config.toml
n_layer = 15
d_model = 128
n_head = 4
n_kv_head = 1
head_dim = 32
d_mlp = 384
vocab_size = 512
activation = "gelu"
norm = "rmsnorm"
norm_place = "pre"
norm_eps = 1e-07
positions = "rope"
rope_base = 1020.0
rope_fraction = 0.5
qk_norm = true
attn_scale = 0.22
bias = "none"
tie_embeddings = "early"
parallel_block = false
extras = ["local attention windows", "gated attention", "exclusive self-attention", "value embeddings", "hashed n-gram embeddings", "an embedding shortcut", "learned residual scales", "capped logits"]
init = "normal"
init_std_qkv = 0.0603
init_std_o = 0.0
init_std_up = 0.0603
init_std_down = 0.0
optimizer = "adam_atan2"
lr = 0.00227
lr_mult_o = 1.31
beta1 = 0.95
beta2 = 0.98
lr_head = 0.00865
warmup_steps = 400
schedule = "wsd"
decay_fraction = 0.573
decay_shape = "linear"
final_lr_fraction = 0.0
batch_tokens = [8192, 16384, 24576]
seq_len = 512
doc_mask = true
train_tokens = 82430000
steps = 5243
dataset = "wikipedia_en"
Each number is 128 + 32 x the weight over its row's rms, rounded and kept within 0 to 255. Layers, rows and columns count from 0. The size above them is the row's rms in percent of the matrix's.

# layer 8 MLP down (transposed), 384x128, rms 0.144, rows 188-287, columns 64-95
size [112  95 113  95 101 104  92  92 115 111 101 103 106 100 114  89 101 115 103 103 109 115 118 107 110  92  97 107 109  90 101 100 108 115  99 105  86 103  99  94  86 105  89  94 101  93  97 143  92  94 122  89 113 100  98 118 114 104 101 103  91 117 106  83  99 118 101  93  93  95 103  96 104 118 102  91 105  99  88 102 102  91 107 106  98  83 117  99 117 110 107  95 101  92  93  92  86  89 109 100]
[[ 86 161 113 133 104 149  90 132 112 111 200 101 134 111 110 156 135 143 152 100 110 149 135 167 110 106 131 165 164 160  87 139]
 [175 144 122 119  61 118 156 146 118 159 161 138 108 145 112 137 156  85 134 177 131  95 155  25 178 152 111 104 146 132 165 135]
 [110 143  55 137 146 182 159 139 123 152 157 155 142 159 195 100 133 152 162  84 150  89 104 214 129  78 198 154 134 166 119 138]
 [195 137 131 148 115 190 189 148 162  74 106 162 121  85 142 122 118 179 106 132  43 144 133  98  95  92 106 196 129 161 128 145]
 [136 122 128 122  59 148 134 157 181 144 163 107  71 111 121 122 142  91 115 119 146  79 182 127 117 172 129 104  88 173 147 158]
 [174  85 151  81 189 180 158 128 159 133 120 122 104 103 150 110 120 105 135  96 131 174 159 134 138 115 101 164 138 107  90 121]
 [160 183 212 125 122 161 151 136  96 121  86 197 177 118 115 142 148 161 117 115 161 156 175 104  77  83  69 109 125 119 112 122]
 [154 126 139 154  88 182 177 173 125 169 116 135 136  90 136 157 135 161 129 150 148 160 136 154 126 164  80 160 168 119  77 143]
 [117 183 109  77 158 130  80 154  84 143 141 115 135 172 143 136  97 157 134 165 145 153 161  80 130 119 103 106 223  69 111 108]
 [117 123 129 189 125  85 102 222 127 116 126 119  67 152  78 123 103 176 114 168 107 164 173 165  75 105 126  93 179 120 120 126]
 [123  98 112 147 123 146  85 157 170 128 139  41 128  73 181 165 109 126 104 139 146 144 181 113 196 101 180 135  74  87 130 139]
 [106 111 100 135 207 137 110  48  90 151  90 108 135 155 180 182 113 189 156  91 104 159 178 146 109 161 137 115 104 147 101 160]
 [163  76 144 166 129  81 184  97 172  65 124 127  99 128 112 163  73 131 127 121  56  84 176  81 104  88 142 130 114 200  84 137]
 [175  91 158 130 149 149 153 165 124  73 165  93 157 142 115 140 136 120 133  79 135 172 183  94  63 128 106 154 130 169 104 100]
 [ 67 120 169 106 111  94  55 131  89  99 102  98 134  88 113 140 168 143 144  82  89 106 155 110 138 161 147 118 115  94 131 161]
 [ 93 101 139 168 129 153 145 124 103 107  86 107 145 132 142 120 138  93  53 173 165 134 131 104 129  94  77  63 115 175 136  94]
 [121 177 104 149  67 149  79 130 158  83 155 139 119 105 147  83  97 153 180  95 161 134 180 159  77 144 122 150 117 149 130 145]
 [169 150 173 100 133 117 183  97 119 151 117 109 113 111 210 122 134  96 125  88 117 130 112 135 170 140  79 124 152  71 112  91]
 [130  90 129 102 150 120 119  86 147 100 105  92  94 163 167 151 144 182  67  72 144 103  77 158 102  94 142 124 134 108 174 131]
 [169 117 116 181 114 129 107 166  95 183 164 165 117 135 132 139 164 150 169 125 105 128 159 126 132 147 167 108 177 133 161 130]
 [159 143 130 140 177 160 102 172 105 103  94 166 111 137 116  90 212  98 173 122 140 127 131 162 100 101 180 149  44  93 142 197]
 [156 145 124 153  90 124 126 101 175  91 178  34 106  80 162 102 107  99 164 176 106 158  99  92 143 141 148 178 201 129 121  91]
 [163  99 176 129 156 174 183 122 202 112 127 136 191 126 103 109 136 108 133 122 111 113 166 198 208 101 118  74 133  75 127 174]
 [128 129 129 109  88 155 117 176 150 130 115  75 114 149 107 100 106 128 155 120 140 181 134 159 142 143 125  99  68 121 114 129]
 [127 109 143 121 177 125 165 148  47 152 106 185 186 123 191 156 113 159 140  64 153 148 134 131  91  90 181 155 137 112  71 120]
 [146 155 166 168 102 106  83  83 181  85 133  98 103 135 183 121 144 136 109  48 163  61 203 114 128 125 110  94 162 177 108 125]
 [154  65 130  93 152 146  91 114 143 173 161 121 109 169 113 135 146 120 168  65 137 112 147  83 128 117  73 136  97  41 146 166]
 [176 123 106 141 160 135 179 148 107 169 158 184 122 161 127  91 107 114  81 165 130 131 126 119 106 174  81 152  83  84 166 111]
 [127 109 104 153  88 130 207 120  84  97 112 126 127 166  78  81 168 161 106  88 182  90 135 133  82 114 114 170  69  86  66 122]
 [124 146 205 120 168 179  87 111 162 188 104 142 161 181  76 182 141 148 167 122 110 129 161  94 155 195 144  95  82 145 119 119]
 [142 112  75 146 126 152 151 147  95 124  85 137 124 116 120 106 123 160 129 124 126 109 148 150 147 186 135 148  65  79 179 118]
 [155  86 130  49 154 139 151 119 141 171 168 148 137 196 110 199  76 135 135 194 125 130 111 125 173 131 111  98 160 103  84  93]
 [162  86 115  62 138 119 182 135 203 122  44 105 125 118 117 168 152  86 181 154 132 140 122 135 114 110 180 156 113 123 106 146]
 [ 99 125 151 121  45 143 125 136 164 170 146  80 142 110 152 165 110 176 109 134  74 109 198 136 130 161 187 106 128 128 115  94]
 [ 93  90  80 134 145 139 155 167 131 173  65 127 187 166 130 110 136 166 173 123 176 121 115 136 115 169 181 139 183 103 121  96]
 [140 153 127  99 154 168 134 160 127 150 121 147 208 157 147 109 110 147 186 136 136 127 150 135 172 118 128 194 204 120 151 104]
 [ 96 191 101 133 106  80 138 123 139  96 117 117 143  92  85  95 182 120  90 156 100 100 110  71 162 117 149 142 134 139 159 111]
 [ 79 122 128  99  93 153 142  94 106  84 127 117 164 142 164 131 110 121 165  68 148 154 202 157  93 108 127  95 152  74 133  98]
 [128 168 144 167 106 113 112 130  68 133 152  61 133 144 155 116  95  65 187 124 161 147 131 123 152 128 155  86 147 134  99 106]
 [129 169 112 124  79 116 121 163 160 133 127 157 109 167 125 108 132 121 139  96 181 155 144  91 201 140 117 173  77  97  97 103]
 [167 100 148 144  93 137 121 199 113 146 119 180 146 154 160 152 167 140 116  99 107 131 138 127 180 123 130 112 187 123 139  59]
 [127 137 129  73  64 140 207 109  93 175 118 192 143 153 150 129 146 122 156  95 134 171  99 147 104 190  78 147 136 115 125 146]
 [ 53 121 147 117 130 112 172 111 131 112 112 163 127 125 116 134 149 130 125 156  90 103  76 130 146 169 122  72 127 113 148 160]
 [142 150 106 101 163 123  62 149 130 211 141 156 149 136 151 131 117 150 152 161  84  83 106 104 109 199  87  97 148 116 111 141]
 [ 85 102 134 163 122 116 176 145 156  79 137 122 151 126 159 104 106 103 119 172  88 141  65 140 207 135 166 129 153 111  62 149]
 [111 109 146 120 127  70  78 108 138 154 129 132 116  98 174 140 117  97 154  80 123 140 142 124 117 171 147  71  75 124 127 117]
 [128 148 192 118 105 118 206 130 186 117 139  75 152  95  90 170  96 123 118  72 158 143 119 118 119 170 153  83 158 115 127 169]
 [105  59 152 150 183 133 136 170 147  73 131 103 120 169  69 195 132 107 129 129 175  88 105 182 154 159  58 120 101 118  70 186]
 [158 162 131 144 142 106 121 148 131 105 122 101 166 107 172 140  75 126 125 107 143  95 160 107 136 145 177  66 153 141  77  85]
 [180 134 151 166 127 171 147 169 104  82 122 208 156 182 143 129 115 126 132 155 154 134 157 147 179  85 107 156 137 120 108  83]
 [135 138  72 141 143 109 105 101 143 191  78 115 103 151 120 146 122 115 167 140  72 151  70 111 172 123 125 144 105 132  84 144]
 [138 143 162 151  91 160 133 155 161  93 148 109 141 120 156 149 159  89 161 136 125 170 195 103 186 104 155 154 140  95  87  79]
 [236 111  96  93 164 162 104  85 112 184 195 129  83  62 118 115 115 154 113 112 104 149 143 119 131 159 131 159 123 136 149 160]
 [136 159  93 126  78  93 143 101 114  88  65 142 126 138 137 124 105  66 149 114 167 184 166 128 170 158 206 142 115  99 111 101]
 [153 144 163 109 142 114 137  58 133 123 161  89 145 126 110  64 129  91 136 134 122 116 179  84 148 133 211  93 125 105 164 195]
 [129 157 135 121 118 177 138 114  92 124  78 115 198 163 111 142 153  92 127 135  81 140 162 178  97 158 177 160  93 129 146 137]
 [132 187  72 162 130 172 135 107 163 136  93 119 123 141  78 111 159 119 125 127 149 133 144 102 169 117 231 124 106 158 124 179]
 [107 131  67 129 109  82 186 167 102 118 180  97 141 138 118 172 132 107 112 129 121  96 118 108 102 129 136 109 149  89 145 134]
 [ 98 105 108 130 125 127 105  84 103  88 167 116 101 122 173 130 138 139 158 140 140 133 164 146  95 184  99 112 156 105 153 126]
 [214 113 139 157 112 117 125 119 118 103 124 139  92  79 162  89 152 123  96 133 172 158  94 140 164 213  66 143  98  91  82  92]
 [157 137 191 200 125 132 137 138 147  80 147 124 143 152 132 108 117 148 145 124 137 161 128 155 129 163 145 127 174  87  84  13]
 [205 106 107 102  65 144 141  86 138 138 127 124 139 141 128 106 111 150 212 204 125 124 176 166 139 200  65 110 125  89 159 153]
 [151 145  97 116 140 186  88 171 101 176 169 104 150 187 121 156 116 141 124  86 130 115 148 147 174 204 134 185 155 121 117 122]
 [ 97 168 136 143 114 147 148 122 157 154 102 161 154 128 141 154 141 140 177 119 129 140 127  96 139 124 186 131 137  69 138 148]
 [131  95 115  55 125  85 154  93 215  75 150 130  99 145 140 186 137  95 142 129 157 141 163 169 130 169 131 143  86 179  99 119]
 [109 119 196 151 124 119 167 108 160 150  99 190 139 144  89 146 164 120 114 115 123 201 126 111 143 108 131 114 122 109 117 100]
 [128 141 107 127  80  90  83  89 106  80 156 149  79 164  97 134  91  95 115 152 129  96 167 135 147  94 148 141  94 184  73  97]
 [108 115 148 135 149 130 112 149  92 123  55  90 136  49 162 150 154 110 107 167 116 136 103 114 140 101 155  61  77 110 114 136]
 [131  65 131 148 178 103 204 126 143 103 139 130 152  46 144 155 122 122  80 205  99 160 120 103 157 191 130 104 152 121 130 143]
 [108 202  96 139 123  84 143 188 121  82 165 181 155 165 140  72 129 160 144 151 105 130 121 124  60 171 179 117 144 179 170 141]
 [163 105  61 106 115 115 124 106 134 170 180 128  78 162 103  88  87 164  84 130 130 127 165 105 121 154 129 115 132  81 135 125]
 [109 107 167 140  97 138 134 214 141 149 171 108 145 113  89 115 144 137 124 128 162 114 146 180 158 105 153 192 197 100  83 126]
 [127  98  81 172 106 127 126 148  95 125 135 140  90 144 142 102 161 125 106 165 124 147 131 136 122 155 107 144 189 132 102 137]
 [ 97  68 162  78 109 135 132  85 151 178 110  94 169  84 164 117 141  99 176  88 147 176 102 123 111 109 152 173  84 165 126 159]
 [122 147  97  89 119 141  99 146 178 110 106 122 180 157 132 153 155 177 153  90 168  93 206 124  98 153 114 145 166  97  96 122]
 [139 172 145 147 105 132 154  79 159  96 165 143 179 134 102 169 138 130 134  98  89 155 135 115 107 101 223 147 116 105  71 118]
 [170 158 104  83 132 148 141 118 135 124 159  95 176 155 132  76 149  97 218 166 148 211 135 162 128 196 143  92 153  52 140 115]
 [ 80 175  80  64 160 152 103 124  98 118  90  82 229 160 155 107 129 131 129 150 104 136 112 107 113 128 157 133 102 173 135 130]
 [ 94  90 137 105 140  81 140 125 117 129 142 143  81 154  78  98 163 154 102 156 129 112 157  80  94 165 116 158 125 130  94 162]
 [ 98 141  75 114 113 121 107 133 126 161 146  59 173 149 130 149 116  83 160 111 156 112 145 166 154 133 137 121 140 211 117 172]
 [149 158 127 110 136 139 158 118 134 123  89 108 205 159  96 118 151 135 104 156 142 142 155  74 208 100  82  99 155 177 183  92]
 [138 116 101 167 125 175 108 131 132 110 114 131 166 156 129 123  77 195 151  70 167  91 207  96 179  98 199 164 110 143 155 140]
 [ 92 140 166  92 115 150  83 114 122 109 132  52  87 139 133 153 159 167 157 118 150 129 134 144 155 151 163  65  96 132 153  77]
 [138 134 106  66 110 128  94 102 150 176 115 133 156 136 104 203 135 117  52 147  93 107 121 104  95  70 151 114 149 130 145  57]
 [ 39 130 117  53  97  87 141  59 121 115 111 130 140 173 172 128 146 139  98 188 144 140 130 127 147 145 144 145 140 129 189  95]
 [112 110 116 113  80 185 156 145 140 149 140 129 100 208 146 187 163 177 183  93 156  79 141  85  79 170 159 146 105 180 148 140]
 [140 153 120 128 112  92 169 153 143 121  84 132  46 161  97 140 194 142 141 117  92 155 128 183  97 166 122 151 169  73 127  86]
 [135 184 130 123 143 149 113 100  96  92 122 192 150 103 167 146 134 109 117 123 170  46 139 181 179 119  90 134 114 140 126  72]
 [155 124 104 108 139 126  97 114 135 169 152 145 114 127 111  42 149 108 142 127 127 123  94 122 137 147  96 107  79 148 106 190]
 [136 104 161 131  66 106 135 119 140  85 182 151 130  80 153  93 125  30  88 176 139 124  99 118 121 137 103 116 116 132 115 116]
 [ 88 118 101 140 178  90 121 129 127  77 108  91  92 111 175 133 116 112 139 192 118 155 164 137  94 156 140 132 123 131 154  99]
 [156 112 163 138 126 162 162 131  97 113 106  75 168 152 173 140  84 109  96 137 170 117 134  82  95 183 100 157  56 156 194 144]
 [147  82 170 123 171 102 162 146 163  61 129  76  85 144 135  95 170  92 123 212 137  59 171 137 142  94 157 142 145 100 161  91]
 [ 40 113 100 130  96 144  81 129 159  58 119 126 140 124 177 130 108 114 140 106  93 164 101 129  87 131 129  68 149 110 110 114]
 [157 105  88 135 134  92  95 152  79 113 143 142 104 155  81  61  95  88 111 114 170 140 129 113 127  92 157 148 110 136 151 117]
 [134 121 106 105 127 111 133 120 156 132 129 116 123 128 171 173 167 153 110 119 131 147 116 138 147 109  53 168 122 102 195 101]
 [123 125 109 148  57  83 122 197  87 110 194 157 154 111 102 136 144 119 129 131 130 138  90 109  94 193 174 123  97 178 161 130]
 [163 108 182 115 112 154 161 123 127 143 140 137  79 155  87 170  92  90 106 145 186 102 143 171 157 126 139 155 166  84 189 109]
 [115  50 132 139 160 102 101 181  76 117 123  94 150 139 205 101 137 108 161 117 153 133  68 131 124 130 124  86 102 129 150  98]
 [109 162 137 115 108 112 115  90  68 145  92 171 114 138 167  67 123 191 109 127 170 181  99  84 143 192 135 129 105 158  94 141]]
# layer 8 MLP up, 384x128, rms 0.144, rows 189-288, columns 64-95
size [ 94 110  96 102  98  94  95 109 102 102 100 106  96 113  99 100 106  96  99 110 109 103 104 108  97  97 104 102 100  99  99 108 108  94  99  95 116 106 100  93  93  95  99 100  99  98 109  97  95 109  96 106 103 100 108 104 107 103 101  98 104 102  91 110 105 101 103  98  99 103  94 110 103 103  98 102  96  93  98  99  92 103 113  97  94 101 102 108 101 103  96 100  89 101  96  88  94  98 101 100]
[[156 128 113 124 106  61  87 181  79 125 162 157 131 105 132 149 166 159 101 155  94 135 107 117 173 130 119 123 118 109  85 147]
 [ 95 169 162 121 107  99 165  94  92  55 160 167 115  99  88  88 108  73 110  90 211 112 136 113 173 106 137 171 134 169  87 130]
 [110 119 146  86 152  68 131 114  77  95 166 176 109 184 124  61  99 113 179 143 136 146  70 138  92 117 118  83 147  95 184 170]
 [110 153 144 166 175  84  71 142 102 143 103 195 203 134  65 131 138 130 184 103 169 166  74 136 125 118  83 158 174 131  41 115]
 [121  71  78 105 151 139 151 144 177 121 195 118 116 123 150 100 138 173  68  74 166  84 141 165 136 151 140  86 157 122 159 135]
 [127 136 109 104 129  76 119  85 148 173 196 147 117 203 153 161 160  88  85 169 130 136 120 140 191 153 103 125 152  91 141 172]
 [ 76 135 180 164 137 160 140 118 158 142 129 137 158 131 124  48 110  68 133 103  92 163  80 138  77 160 117 132 147 173 118 149]
 [ 72 101 164 103 165 125 121 107 118 174 195  87 143 122  90 114 147  94 126  98 138 122 157 136  87 107  92 165 174 178 152 169]
 [100 140 120 108 127  90  68 112  98 140 103 115 164 117  40 161 143 147 157  35 152 108  99  76 143 177 111 123 156 120 117 140]
 [ 93 153 114  70 102  93 139 130 136 175 108 103 109 153  81  76 178 167 126 135 108 155  59 157 136 106  93 143 144 153 158  90]
 [ 88 122 187 130 174 136  79  99 175 100 149  96 168  38 139 110 124 138  88 141 125 182 114 132 179 134  85 146 167 182 160 176]
 [ 81 106 125 187 167 159 128 140 105 105 206 112  95 105 131  52 146  95 148  80 103 141 106 103  88 135  72 143 134 129 115 140]
 [143 104 107  72 118  94 141 128 102 153 133 146 119 119 129  82 118 184  81 126  95 138  90 122 133 121 108  98 118  99 137 174]
 [129 142 131 156 167 134 155  97 134 143 171 130 150  62 117 122 115 117 140 154 114 104  95 160  98 128 128 159  92 107 172 151]
 [120 127 116 105 111 126 114 179 128 156 141 213 132 140 167  93 165 177 119 126 100 144 143 115 127 116 121 100 126 192 142 166]
 [137 139 121 113 165  91 137 125 173 168 188 163 109 125 144 129 145 141 162  73 172 137 105 154  90 165 109 126 113 114 141 121]
 [111 174 152 109 145  96  71 119 133  90  89 114 132 147 116  77  99 119 133 111 139 148 112 170 144 119 117 138 135 183 146 118]
 [ 58  97 164 138 164 132 155 102 161 117 159 175 153 102 100  65 184 129 128 126 143  84  97 154 133  64 108 151 136 119 164 117]
 [110 114 104 117 123  93 119 182 105 136  97 174 148 126 123 178 119  66 162  97  82 109 121 147 122 176 122 168 142 155  97 132]
 [ 69 125 141 130  93 164  92 188 144 125 133 119  97 124  74  92 125  80  80 153 151 163 128 194 122  84 130 129  99 115 139 139]
 [131  94 103 112 141  59  87 103 119 129 135 113 101 140  64 104 140  90 116 121 142 110  53  98 136 145 143 163 129 114 162 166]
 [111  78 119 115 115 159 124  95 146 180 162 111 169 138  84 106 166 102 101  90 122 107  97 172 136 129 103 158 138  88 143 140]
 [113 104 181 141  83 156 157 155 156 109 211 160 108 133  76 107  99 162 111 123 199 129 147 130  96 143  62 160  96 150 109 119]
 [ 70 132 204 131 182 133 144  92  48  98 126 132 113 101  96  52 135  47 149 118 168 126  86 128 103  97 158 174 118 138  92 158]
 [102 110 186 185 154 135  62 122 174 147 163 112 125 107 122 139 166 104 126 153 143 230 133 131 108 142 124 211 106  53 121 140]
 [107 164 147 115 103 136  72 151  82 136 172 175 134 129 129 124 136 113  89 103 152 194 104 119 149  98  43 151  73 123 201 134]
 [128 167 134  94 120  78  83 116 176 140 153 138 134  85  99  72 167  56 116 109 128 142 116 143 104 152 109 130  88 105 181 166]
 [ 56 132 152  97 131 107  96  90 168  86 147 140  68 134  76  80 117 101 140 121 134 160 151 111  92  70 132 165  81 126 148 130]
 [120 154 186  60 122 153 113 144  64 106  94 127 149 121 118  89 126 137 184 127 158 112 117 149 114  97 112 183 131  71  71 165]
 [ 95 108 134 105 128 141 159 136 158 129 162 109 112 112  84 120 171 134 111 106 173 139 147 173  80 156 110 135  91 120 120 119]
 [140 119 158  92 118 149 110 149 106 225 150  98 123 139 116 122  74  80 144 189 165 158 162 119 108  82 129 142  85 129  55 142]
 [138 199 135  94 129 153 100  95 147 158 162 142 113 138 171 127 164 104 134 169 120 165  93 158 136  74 143 123 144  70  86 156]
 [160 114 148  98 145 134 105 161 117 152 168 136 134  41 109  66 194 145 157 160 136 161 118 141 108 148  78 103 137  95 106 153]
 [142 127 184 102 160  61 171 116 120 115 136 121 150  46 115 102 113  63 134 142 152 140 139 132 154  89 124 131 161 202 167 155]
 [129 124 127 143 142 140 140 157 136 115 125 103  77 130 157 103 132  70  92 137 105 138 125 159  93 199 142  93 124 125 130 176]
 [108 110 176 165 113  77 150 159 163 136 106 118 135 132 140  84 150 132 103 142 112 112  94 125  91  49 123 102 133 145 115 147]
 [ 78 191 121  75  70 114 156 135 104 122 147 111 156 162  98 123 106 135 159 104 161 145 158 150 130 114 143 139 134  90 124 135]
 [102 141 126  78 159  87  98 129 164 127 110 173 167  82 159 109 119 161 101 107 140 153 116 141 178 168  82 198 137 104 148 106]
 [103 156 133 121 147 137 141 147 112 175 142 127 195  95 117 148 120  82 109 108 155 161  71 183 149 160 134 204 175 172 101 143]
 [139 168 150 131 150 140 105 161 116 122 121 185 146  82 157 158 141 102  77  95 103 167 129 120 108 150 113 115 123 119 145 164]
 [117 158  92  98 165  77  31 188  94 131 122 120 168 123 100  90 197 125 115 199 154 147 119 125  96 174 104 112 151 147  94 130]
 [156 116 135 122 147  98  65 118  66 188 104 125 163 132  67 159 161  91  99 162 126 128 111 172 127 112  95 140 128  52 125 166]
 [137 127 235 169 145 135  86 158 130 136 104 133  74 102 111  94 148  86 153  71 189 134  95 143 119 116  75 162 136 149 144 122]
 [141 149 120 103 157  66  76 100  78 125 122 127 104 104  96 106 146 101 155 142 121 206 112 157  55 142 112 150 144 149 107 121]
 [ 69 172 143  88 135 111  77 131 162 209 186 153 108  85 128  96 154 164 134 110  96 158 121 156 150 148 130 145  73 138  81 101]
 [ 80  92 124 147  91 130 125 166  99 161  97 143 104 136  91 115 150  73 126 129 160 101 149 203  98 142  94 146 158  85 118 120]
 [151 149 139  93 114 135  92 126  73 138 197 138 127 116 109  93 179  87  60 128 154 145  98 165  79 109 104  92 145 100 142 148]
 [135 135 134 120 134 138 134  86 115 139 144  79 123  65  90 151 183 132 138 134  90 183 128 104 137 144 158 167 145 154 138 135]
 [143 133 196 145 135 138 125 142 134 196 179 136 123 211 124 146 106 115  58 187  81 117  96 139 132 164 139  70 162 122 149 106]
 [118 110 107 109 126  61 152 111 138 119 156 146  36 121  83 132 102 110 216  98 172 123  94 194  60  80  96 155 131 178 121 145]
 [136 187 132 124 135 117  98 187  58 180 117 227 158  51 150 104  91 103 128 123 100 123  77 151 103  66 140 160 155  97  80 118]
 [ 88 120 161 102 146 139 133 166 141 162 167 134 140 103 101  96 159 123 165 123 109 192  93 214 168 141 117 175 138 187 174 148]
 [153 150 129 159 135 147 115 161 158 114 150 100 115 114 167  70 111 176 124 149 135 145 132 164  71 103 154 147  83  92 146 140]
 [134  92 162 114 146 122 137 138 133 207 113 159 137 120 147 111  88 146 130 106 169 154 117 165  79 192 113 131 118 183 110 161]
 [100 128 122  73 123 116 108 131 111 114 138 122 130 102  68 110 159  64 132  74 136 118 134 129 100 164 124 138 116 173 146 139]
 [ 97 132 127  98 133  78 123 145 184 136 175 177 157 146 101  59 163  65 109 131  97 133  81 140 127 128 132 124 153 122 112 168]
 [100 163 141 145 167 120 119 131 138 127 126 124 174 112 102 146 103 128 161 174 143 165 141 157 127 113  72 162  97 158 167 173]
 [ 42 160 128  95 113 116 119  99 106  61 126 102 110 135 106 158 123  85 138 107 129 121 126 189 132 138 129 128 142 108 120 187]
 [104 130  94 107 132 118  81 145 201 156 151 132 139  48 139  39 163 173 180 135 163 171 147 125 145 117 127 126  51 121 122 161]
 [ 94 147 194 143 184 162  75 100 107 127 118 156 220  45 108 128 120  81 152 174 100 160 105 183 127  96 151 127 118  96 101 136]
 [148 115 113  87  72 117  97  64 102 159 153 129 173 136 142  92 167 173 162 184  84 100 109 137 148 153  44 116 116  99 125 137]
 [100 161 169 139 130 108  95 165 158 133 131 137 151 102 137 135 150 134 160 176 106 151 142 134 116  97 100 112 142 109 139 160]
 [167 136 129  74 112 194 112 134 102 145 114  96 154 143 103 150 101 184 176 126 179 127 101 121 117 166  87 160 129 158  79 134]
 [ 98 149 152  91 147 119 143  96 158 117 118 160  99 110 142 169 177  87 143 115 200 100 115 146 110 132 122 169  30 153 111 137]
 [ 86  80 137 117 139 132 120 176 122 156  94 127 119 137 100 126 157 107 128 154 157 137 118 229  96 133 108 147 107 103 111 152]
 [ 90 168 140 120 164  93 117 126 111 165  96 121 137 106  70 137  96 194 121 134 168 124 145 144 137 132  93  83  80 129 130 130]
 [131 162 102  86 145  99  95 137 127 118  96 160 148 142 181 144 111 138 113 143 152 153 110 120 145 160  99 124  83 183 114 181]
 [112 101 120 150 157 158 146  68 105 154 135 118 178 131  68 106 142 112 153 114 119 155 136 162  19 154  82 118 151  58 115 135]
 [121  66 153 128 140 152  78 154 136 107 137 115  76  92 129 128 181 170 136 109 102 148 154 149  86 108 102 159 177 105 116 133]
 [ 82  96 159 100 129 172 142 165 223 149 114 161 166 108 158  79 140 139 121  52 144 137 104 167 109 110 142 128 125 117  99 164]
 [141 115 143 114 112 117 172 136 181 133 130 105 153 109  69 113 131 116 157 193  91 119 108 110  74 115  83 118 124 146  48 195]
 [ 63 139 159  96 122 101 141  97 140 149 124 139 145  96  84  94 159  93 133 124 135 112 108 179  98 130 104 178 180 123 104 116]
 [127 130 152  84 144  91 164 147 121 151  98 115 107 109 131 103 117 154 150 118 146 117  77 234  99  59 130 184  97 161 145 180]
 [120 167 154  94 141  90  68 189  70 129 139 108 160 101 122 108 133 143 144 107 115 128 154 109 112 143 164 146 131 100 107 100]
 [ 75  81 116 131  68 107 110  94 125 133 224 117 113 101  85 117 153  64 117 153 132 171 152 129 145 130 153  91 116 122 158 146]
 [112 148 150  57 217  81  74 135 121 201 125 151  59 103 110 144 127  79 101  82 127 173 115 115 129 114 128 108 130 162 156 140]
 [176 100 131 134  98  93  96 129  94 118 140 127 112 124 114  89 191 151  80 102  74 151 147 148 123 147 113 159 181 132  94 160]
 [133 232 138 102 191  75 142  99 120 118 128 135 152 123 151  53 132  80  85 140 147 148  80 142  87  78  87 121 220 150  96 128]
 [139 132  83 102 123 162  98 111  47 147 188  86  93 154  92  58 128  77  81 130 152 117 136 104 101 105 105 126  94 147 107 134]
 [ 76  92 145 136 170  97 128 153 178  87 188 124  84 144 126 117 160  98 164  98 152 110 136 129  76  82  95 132 126 117  93 129]
 [106 138  77 173 121 191 116 177 101 117 123 145 114 137  90 159 130 184 131 119 157 112 126 129  33  61 124 133  99 145 117 152]
 [131 157 119 117  86 184 117 122 116  89 164 135 125 135 110 160  83 117  72  91 137 180 131 167 149 167  70 135  89 140 170 152]
 [101 116 131 107  82  57 140 105 148 154 158 159 140 130 105 104  89  97 118 149 102 105 103 151  60  55 115 150 126 131 108 152]
 [112 144 124 158 138 128  67 140  41  99 119  97 148 108 103  63 163 163  66 178  90 149 119 158 156 132 128 131 167  83 167 151]
 [131 143 193  91  96  93  71 139 129 116 141 157 100  82 122  88 112 137  86  83 121 151 136  93 146 105 131 107 157 122  75 149]
 [ 56 128 156 134 141 136 108  84 193 102 127 120 146 136  71 135 113 145 178 134  78 159 119 103 111 123 143 110  91  88 107 143]
 [ 95 173 124 138 133 141 140 142 154 113 118 123 184 122 164  96 151 155 173  85 175 156 147 120 105 126 105 124  80 135  91 117]
 [126 117 166 125 111 129  93 164 101 111 178 112 164  80 128 136 159 144 164 104 142 135 158 204 120 115  90  83 180  71  66 120]
 [ 73 141 152 169 103 134 112 145  99 139 129 120  96 122 105 137 133 156 191  77  85 156 160 205 109 118  77 140  75 130 166 122]
 [ 69 191 150  90 107 103 136 136 114 113 117  80 107 122 102 150 192 133 165  74 102  88 128 167 134 164 172 200 114 162 107 135]
 [107  93 191 142 123 172 124  86 143 137 188 115  84  64 148  70 113 135 159 118 102 116 105 145  38 109 135 174  99 138 140 158]
 [109 182 124  94 139 122  46  86 136 182 154 173 125  93 110  60 164 122 164  93 125 190 138 138 155 139 129  52 141 177 113 108]
 [149 192 164 151 126 101  95 120  97 191 115 166 171 170  62 127 144 147 158 160 183 163  68 139 131 146  60  92 153 166 171 146]
 [ 92 165 157 121 194  94 165 169 169 134 205 171 104 106 154 162  79 131 145 144 115 130  99 161 119 142 127 125 149 166 152 138]
 [ 68 146 120  91 142 101 166  89 121 137 123 147 139 157 103 123 130  71  70 137 148 107 117  94  68 115  81 136 119 141 169 139]
 [163 154 199 106  79 158 148  79 122 139 121 133 127  45 109  99 178  66 117 192 100 192 125 125 133 101 115 150 132 107 147 195]
 [138 146 141 133 124 133  63 128 125 176 145 134 126 113  94 156  73  92 146 164 135 115 133 117 134 138 140 157 125 115  92 136]
 [147 133 149  96 175 173 111 168 189 106 153 137 123 112 119 143 192 174 159 105 180 155  99 130 135 131 151 122 120 155 113 133]
 [ 97 121  96  52 119 117 149 137  77 132 127 186 110  84  83  94 134 100  65 164 147 146 120 120 126 180 108 102  81 151 168 179]
 [104 130 139 135  98 124 100 134 169 153 164 141  79 192 169 151 121  57  77 168 128 128 130 120 132 118 145  91 157  93  72 111]]